From a checkpoint of a small transformer trained on Wikipedia.
Size: 4 heads of 32, 1.84M parameters.
Architecture: LayerNorm before each block, rotary positions, biases on query, key and value, tied embeddings, attention and MLP in parallel.
Training: a variant of Muon for these matrices, 122M tokens, 4973 steps.
Each number is 128 + 24 x the weight over its row's rms, rounded and kept within 0 to 255. Layers, rows and columns count from 0. The size above them is the row's rms in percent of the matrix's.

# layer 2 MLP up, 512x128, rms 0.368, rows 371-383, columns 0-127
size [ 91  91  97 101 108 101  97 107 102  99 106 104  96]
[[128 187 134 139 134 117 142 147  99 152 161 107 112  79 120 120 159 130 120 135 121 133 100 126 111 138 129 139 100  75 164 118 161 130 111 156 114 120 149 129 127 128  95 141 132 111 108 148 132 121 154 147 118 186 160 106 110 118 179 141 145 187 132 141 123 147  81 125 145 104 150 112 140 146 160 128 114 114 106 131 171 112 160  95 114  87 120 116 134 142  87 148  97 115 161 178 146  94 109 150 112 120 114 121 148  99 116  99 182 132 121 112 174 105 131 143 151 146 153  99 105 164  82 115 123 119 129 131]
 [145 148 153 108 141 102 153  92 145 119  80  97 131 159 113 107  83 157  90 124 134 163 127 157 140 100 130 132 166  82 125 177 154  85 151 138 153 151  98 132 123 108 122 154 118 106 102 105 140 161 158 116 169 132 115 147  85 172 114 162 126 125 118 162 126 145 145 144  99 131 103  79 112 152 148 106  90 143  88 120 119 158 157 134 129 114 160 132 132 160 120 119 175 153 123 124 111 137 162 149 118 113 120 118 139 129 133 103 168 137  94 158 106 165 111 143 140 107 145 112 149  95 110 145 150 141 131  92]
 [109 136 125 106 175 106 143 150  91 111 115 105 118 149  97 162 108 163  92 102 114 104 147 129  94 138 126 133 126 141 136 163 122  70 172 180  60 109  88 161  89 140 107 149 125 108 126 124 123 115 108 120 145 124  97 133  67 155 119 113 120 149 125 120 129 141 143 137 171 114 161 148 104 140  90 114 150  98 145 117 110 121 137 118 125  99 119 103 148 104  85 180 128 146 122 138 153 119 132 136 120 126 126 157 155 139 146 123 104 157 143 157 130 147 163 127 131 153 117 175 164 121 131 142  84  97 130 149]
 [143 131 163 113 103 147 140 116 110 155 152 135 132 119 108 122 103 173 133 141 106 111  99 116 101 116 116 128 131 156 109 116 167 174 120  86 118 118 165 122  78 149 154 100  89 109 103 122 103 109 133 134 118 120 129 107 101 107 128 127  75 153 138 161 117 108 156 157 138 137 175  99 123 118 117 158 130 153 111 150  97 118 132 146 107 147 160 122 144  60 137 149 121 114 138 124  80 123 126 111 120 117 120 205 152 147 134 153 139 136 123 171 164 111 120 136 167 145 156 171 144 181 100 118 132 136 111 132]
 [117  99 137 114 107 120 171  93  98 148 141 159 154 152 116 119 114  92 133  96 139 187 127 121 109  79 140 109 127 128 136 126 116 145 105 132  98 112 149 105 136 134  86 121 112 153 139 122 124 124 132 134 123 157 104 128  96 108 139 133  93 137 145 109 109 141 125 196 125 107 154 162 151 130 139  79 100 139 135 126 125  87 116 153 152 128 144 136 124 179 120  99 122 121 177  72 103 129 128 161 119 107 127  98 165 125 179 111 126 128 182 124 128 137  81 133 140 162  95 107 117 172 145 163 136 107 157 121]
 [130 116  84 128 122  89  99 118 135 136 163  71 146 137 114 116 106 137  77 138  88 168 100 126 109 177 134 142 144 142 120 138 148 151 133  93  80 148  93 131 166 110 113 126 169 131 101 104  91 119 135 120 124 152 101 122 110 107 156 153 116 173  97 103 115 110 129 146 162 128 140 164 163 110 137  88 154 116 109 142 144 125 173 137 106 130 117 153 130  92 112 163 125 122 138 122 127 171 158 108 108 108 135 122 138 147 151 186 109 114 114 161 119 163  96 122 139 177 115  99 128 109 107 154 133 150 141 131]
 [ 93 173 141 108  67 119 130 155 157  93 129  95 127 112 150 122  53 131 150 135 106 156 168 132 124 144 148 108 155 138  83 108 132 148 143  89 133 105 162 102 111 128 135 171 156 118 155 119 161 167 103 116 125 126 141 145 111 108 143 129 137 127 116 141 106 147 132 104 116 118  92 127  92 152  94  97 103 163 109 105 149  76 110 128 146 107 104 120 138 176 157 197 141 172  91 123 103 115 135 137  97 111 144 139 133 138 146 113 132 135 129 118 141 141 132 133 138 107 119 129 138 165 144 147 166 137 107 134]
 [114  85 113 159 152 175  95 131 100 126 158  98 114 136 135 138 122 126 135 107 154 148  81 112 126 111 118 104 154 120  99 160 120 124  99 124 126 156 153 150 147 126 107 108 156 176  67 103 142 144 130  90 154 110 122 115 153 151 125 140 101 126 126 155 165 182 126  82 169 149 130 133 138 124 163 208 112 147 117 105 122 118 109 157  94 114 136 114 145 137 127 102 153 149 114 115 170 156 138 133 136 112 136 146 157 114 167 141 142 140 111  94 110 104  79 127 127 128 164  97  98 115 125 134 115 157 126 135]
 [170 159 109 108 117 123 125 115 116 128  94 166 147 118 146 140 162 108 104 122 101 121 169 139 110 120 136 157 175 175 118 108  99 100 136  65 130 141 160  96 135 161 114 103 116 176 138 139 127 146 108 100 104 136 117 142 108 149 143 100 106 109  97 139 132 123 149 131 109 128 134 119 141 105 103 171 129 176 127 137 145 157 130 135 139 137 141 107 135 117 122 125 107  94 176  88 143 156 163 124 144 178  87 120 116 147 146 157 123 126 132 103 158 148 108 104 127 127 128 129  81 149 121  80 164  62 132 109]
 [135  85  91 113 130 103 108 114 168 160 119 132 117  99 108  99 109 148 116  97 107 118  88 126 129 159 126 160 142  64 134 144 113 115 121  99 147 112 133 124 115 129 106 144 106 132 142 125 117 129 178 135 127 109 171 130 145 192 138 169 120  96 121 115  93 129 120  68 120 155 154 172 104 118 111 131 120 148 114 122 100  98 130 116  98 127 111 137 129 157 127 169 168 138 136 138 140 142 115 156 107 168 138 117 158 132 135 110 162 162 106 171 102 143 161 173 162 148 128 141 146 141  91 136 180 119 117 117]
 [125  94 112  81 118 180 116 132 190 163 117 100 149 135 140 133 119  98 136 106 105 116 158 137 105 133 147 147 208 104 139 137 124 126 130 138 138 109 161  84 108 158 115 136 124 118 126 138 131 178 114 108 146 108 150 146 133 114 125 107 122 169 128  73 119 156 138 140 101 105 110 115 134 124 130 145 115 171 147 130 166 122  85 176 148 105 139 138 105  98 109 122 111 105 149  84 119  92 164 129 107  91 145 108 125 108  88 149 153 120 125 122 142 101  72  91 145 115 124 107 148 127 122 121 136 149 138 121]
 [158 118 147  96 177 122 138 141 142 174  94 161 146  73 116 105 140 182 132 165 144  93 170 104 130 169  97 139 129 100 116 131 156 122 120  95 129 134 145 141 146 114  98 150 133 117 140 139 119 144 136 117 127 191 113 105 124 136 118 128 112 122 159  85 147 108 161 174  80 127  95 152 111 155 136 111 154 142 158 149 120 105 151 114 165 117 113  97 145 119 131 108 125 116 124 152 119 149 114 141 104 170 120 125 135 141 135 138  97  84 139 132 100 142 147 110 121 145 104  94 168 118 111  86 142 174 160 146]
 [140 132 101 154 109 131 144 170 163  91 117 148 112 131 113 127 138 141 125 167  93 113 132 121 131 107 152 101 144 150 132 117 118  92 172 118 110 168 109 176 134 157  89 144 115 112 100 156 154 140 144 137 185 129 139 102 180 136 112 127  90 164 128 106 160 149 126 155 138 117 108 133 139 138 108 118 117 160 109 115 112 111 148 135  91 127 135 118 113  90  76 164 154 116 110  68 106 151 144 139 150 119 115 112 150 137 128 111 189 122 159 157 115 157  75 123 127 108 168 124 154 147 130  93 152 114 132 146]]
# layer 2 MLP down (transposed), 512x128, rms 0.182, rows 371-382, columns 0-127
size [ 86  93  91  99 105 111 110 110  89  93 111 102]
[[115 136  93  79 149 123 170 102 140 103 119 123 147 125 137 162 161 104 138 136 165 139 161 131 105 121 118 152 126  94 139 148 150 113 127 124 113 121 127 121 158 162 139 104 160 152 127 131 136 195  84 124 162 129 143 118 114 109  99 159 142 135 143 126 115 170 142 129 155 176 105  64 155 104  82 122 139 113 125 157  84 139 161 113  64 135 118 100 183 124 136 120  99 133  95  90 125 135 115 114  78 125 131 136 101 109 116 108 152 107 138 135 120 106 105 113 136 136 128 144 143 142 173 134 159 110 122 133]
 [127 120 114  96 128 143 110 118 112 117 138 141 111 155 138 154 173 128 138 114 101 100  84 102 126 105  90 131 133 117 167 171 101 135  91 155 129 137 108 197 173  81 129 163 147  91 118 134 119 122 148 127 110  55 121 131 116 114 135 177 105 157 151 115 161 157 144 112 111 144 117 141 128  89 143 111 103 127 126 108 157 138 122 116 153 122 147 116 104 144 133 121 147 123 111 126 113 160 183 116 140 118 117 105 129 148  92  96 175 117 151 167 164 131 120 179 139 124 131 126 108 129 136 123 139  82  91 135]
 [163  99 138  97 104 136 140 146 125 137 129 146  88 108 114 124 146 136 112 108 134 138 163 117 112 100 122 179 121  91  97 167  70 106 150 157 109 144 157 128 161 140 140  81 153 149 136 138 136 111 141  78 153 125 143 123 125 105  60  97 157 150 107 133 152  97 153  93 179 141 115 111 136 133 123 112 155 114 107  81 155 149 151 142  89 142 154 110 142 185 151 131 108 136 125 148 128 115 121 132 125 125 116 136 147  99  81 107 113 149 125 141 104 141 152 115 118 132 106 139 145 165 163 155 130  87 152 120]
 [113 149 153 115 143 123 108  82 165 129  93 137 103 152 144  99 160 137 121 156 104 134 113  99 114 144 140 165 128 147 125 113 107 183 123 158 113  80 160 146 129 143 120 108 138 104 124 122  98 145 167 140 130  76 135 113 137  97 134 148 158  83 142 107 105 111 151 141 110 114 132 130 115 123 190 171 137 141 143 120 134 119 173 152 144 182 140 105 134  89 116  97  97 126 127  66 105 116 174  89 124 150 120 162 139  97 118 154 117  91 163 125 134 143 142 140 154 131 133 127  87 112  95 120 116 120 141 139]
 [161  86 115 156 175 124  98 106  90 110 123 160 103 117 132 118 115 129  94 111 137 182 149  81 142 119 151 118 113 128 158  85 121 168  97 103 145 157 123 151 147 137 125 121 138 129 138 121 138 139 127 154  99 122 153 124 123 186 104 172 130 143 131 115 128 130 135 107 119 143 122  93 100 100 120 124 144 159  71 141 125 111 164 133 130 168 152 106 126 117  93 138 157  82 106 132 172 153 118 137 129 160 116 126 159 137 140 147 116 142 115  96 140  99 146  60 110 115  98 118 110 131 161 115 150 130 119 183]
 [ 98 170 110 155  74 143 127 163  92 125 113 121 154  86 131 110 123 121 150 144 114 100 122 151 118 140 109 158 138 176 163 160 161 133 158 146 178  97 121 148 112  96 151  99 108 139  71 115 131 134 125 117 145 120 132 133 121 108 157 113 128 133 137  71 113 145 144 138 122 112 146 152 154 110 141 180 152 120 123 127 174  94 101 122  93 107 117 144 121  98 116 137  99  88 125 102 138 140 169 131 138 162 126 155 156 118 143 102 154 119 128 138 155 180 101 134 122 111 120 127  80  97  97 131  93 128 146 155]
 [148 123 143 108 129 104 183 133 116  92 123 125 139 140 141 141 146  93 118 146 103 138 162 157 140  90 134  91 147 106 135 182 131 158 162 134 146 117  96  92 124 160 143 118 145 156  99 138 131 156 118 127 114 152 138 167 168 121 110 135 109 129 139 164 106 106  68 107 133 176 123 119 123 120 121 145 147  88 130 118 113 158 105  93  98 156 184 159 167  83  99  98 125  87 124  81 158 140 149 134 118 125 149 123 123 131 162  98 118 113 117 126 124 138 161 109 141  90  86 100 110 100 148 119 142 125 142 118]
 [117 103 142 115 117 100 195 114 136  94 114 109 137 148 136 112 112 133 135 120 113 159 150 115 129 164 176 109 117 120 162  72  98 143 125 160 153 159 147 108 104 127 157 106 130 135 156 132 132 153 143 127 118 142 136 151  47 134 133 119 136 117 114 132 108 110 166 126 101 121 113 163 130  95 118 125 126 147 139 128 130  99 154 115 113 155 164 149 129 117 114 154 150  60 107 145 132 110 126 146 149 113 125 104  85 118  85 116 113 135 178  89 122 178 137  85 121 138 115 147 154  99 111 177 125 127 139 153]
 [119 167  94 123 103  97 167 158 110 133 130 103 134 100 147 140 137 101 110 123 170 149 125 124 110 125 116 168 131 142 105 141 161 140 109 186 122  98 134 135 136 103 144 131 123 159 137 124 101 109 148  92 131 152 141  67 150 125 167 124 128 195 134 112  93 136 146 114 125 113 155 136 129 153 126 133  95 156 155 112 152 127 174  95 131 133 151 123 115 161 143 110 149 115 119  73 144 114  96 161 104 147 145 136  84 130 117 128 115 104 154 128 139 112 164 128 135 118 157 140 110  91 101 108 132  69 139  71]
 [130  95 139 175 136 162 126 136  93  98 148  78 122 145 151 146 158 141 164 134 105 210 169 189 108 128 103  90 179 130 114 148 147  91 143 137 152  83 116  95 137 127 141 126 121 136 115 153 109  98 131 111 122 131 140 122 118 104 126 158 158 163 138 156 108 137 120 110 123 122 115 145 112 159 123  89 156  93 134 170 148 106 149 106 139 129 123 100  90 125 142  81 136 122 121  89 121 159 148  98 115 139 131 133 103 107 162 137 110 100 114 118 114 120 121 134 126 135 135  97 146 117 135  90 162 102 143 152]
 [106 117 161 105 131 181 100 165 148 106 156 123 138 141 105 126 198  97  91 158 116 164 137  99 141  92 150 110 159 151 125 146 121 149 137 137 197 138 166 123 153 140  98 145 138 154 151  88 114 119 143 113 128 115 168 153  81 144 118 121 113 123 154  62 113 116 157 124 112 148 150 136 127 136 127  65 128 105 137 131 140 133 140  89 101 127  82 162 144 138 153 142 137 126 105 102 107 114 147 139 122 116 141 139 105 126 133 145 113 119 158 102 114 134 113  78 120 125 107 135 138 133  93 125 125  92 103 129]
 [138 148 162 136 119 149 104 104 113 113 137 124 120 116 139  97 101 124 114 103  98 128 137 170 131 120 177 167 134 131  90 166 118 189 145 137 109  82 116 110  92 153 158 129 170 127 160 123 109 158 152 117 132 127 131 161  93 106  62  96 146 120 131 126 109 154 160 130 170 137 187 124 124 104 138 106 122  99 134 107 115 131 155 148  82 104 176 118 150 146 133  97  95 149 114 161 118 125 115 147 129 155 117 146 106 133 109  99 133 110 106 161 123  94 136 103  97 165 133 117 124 113  98 158 120 116 134 156]]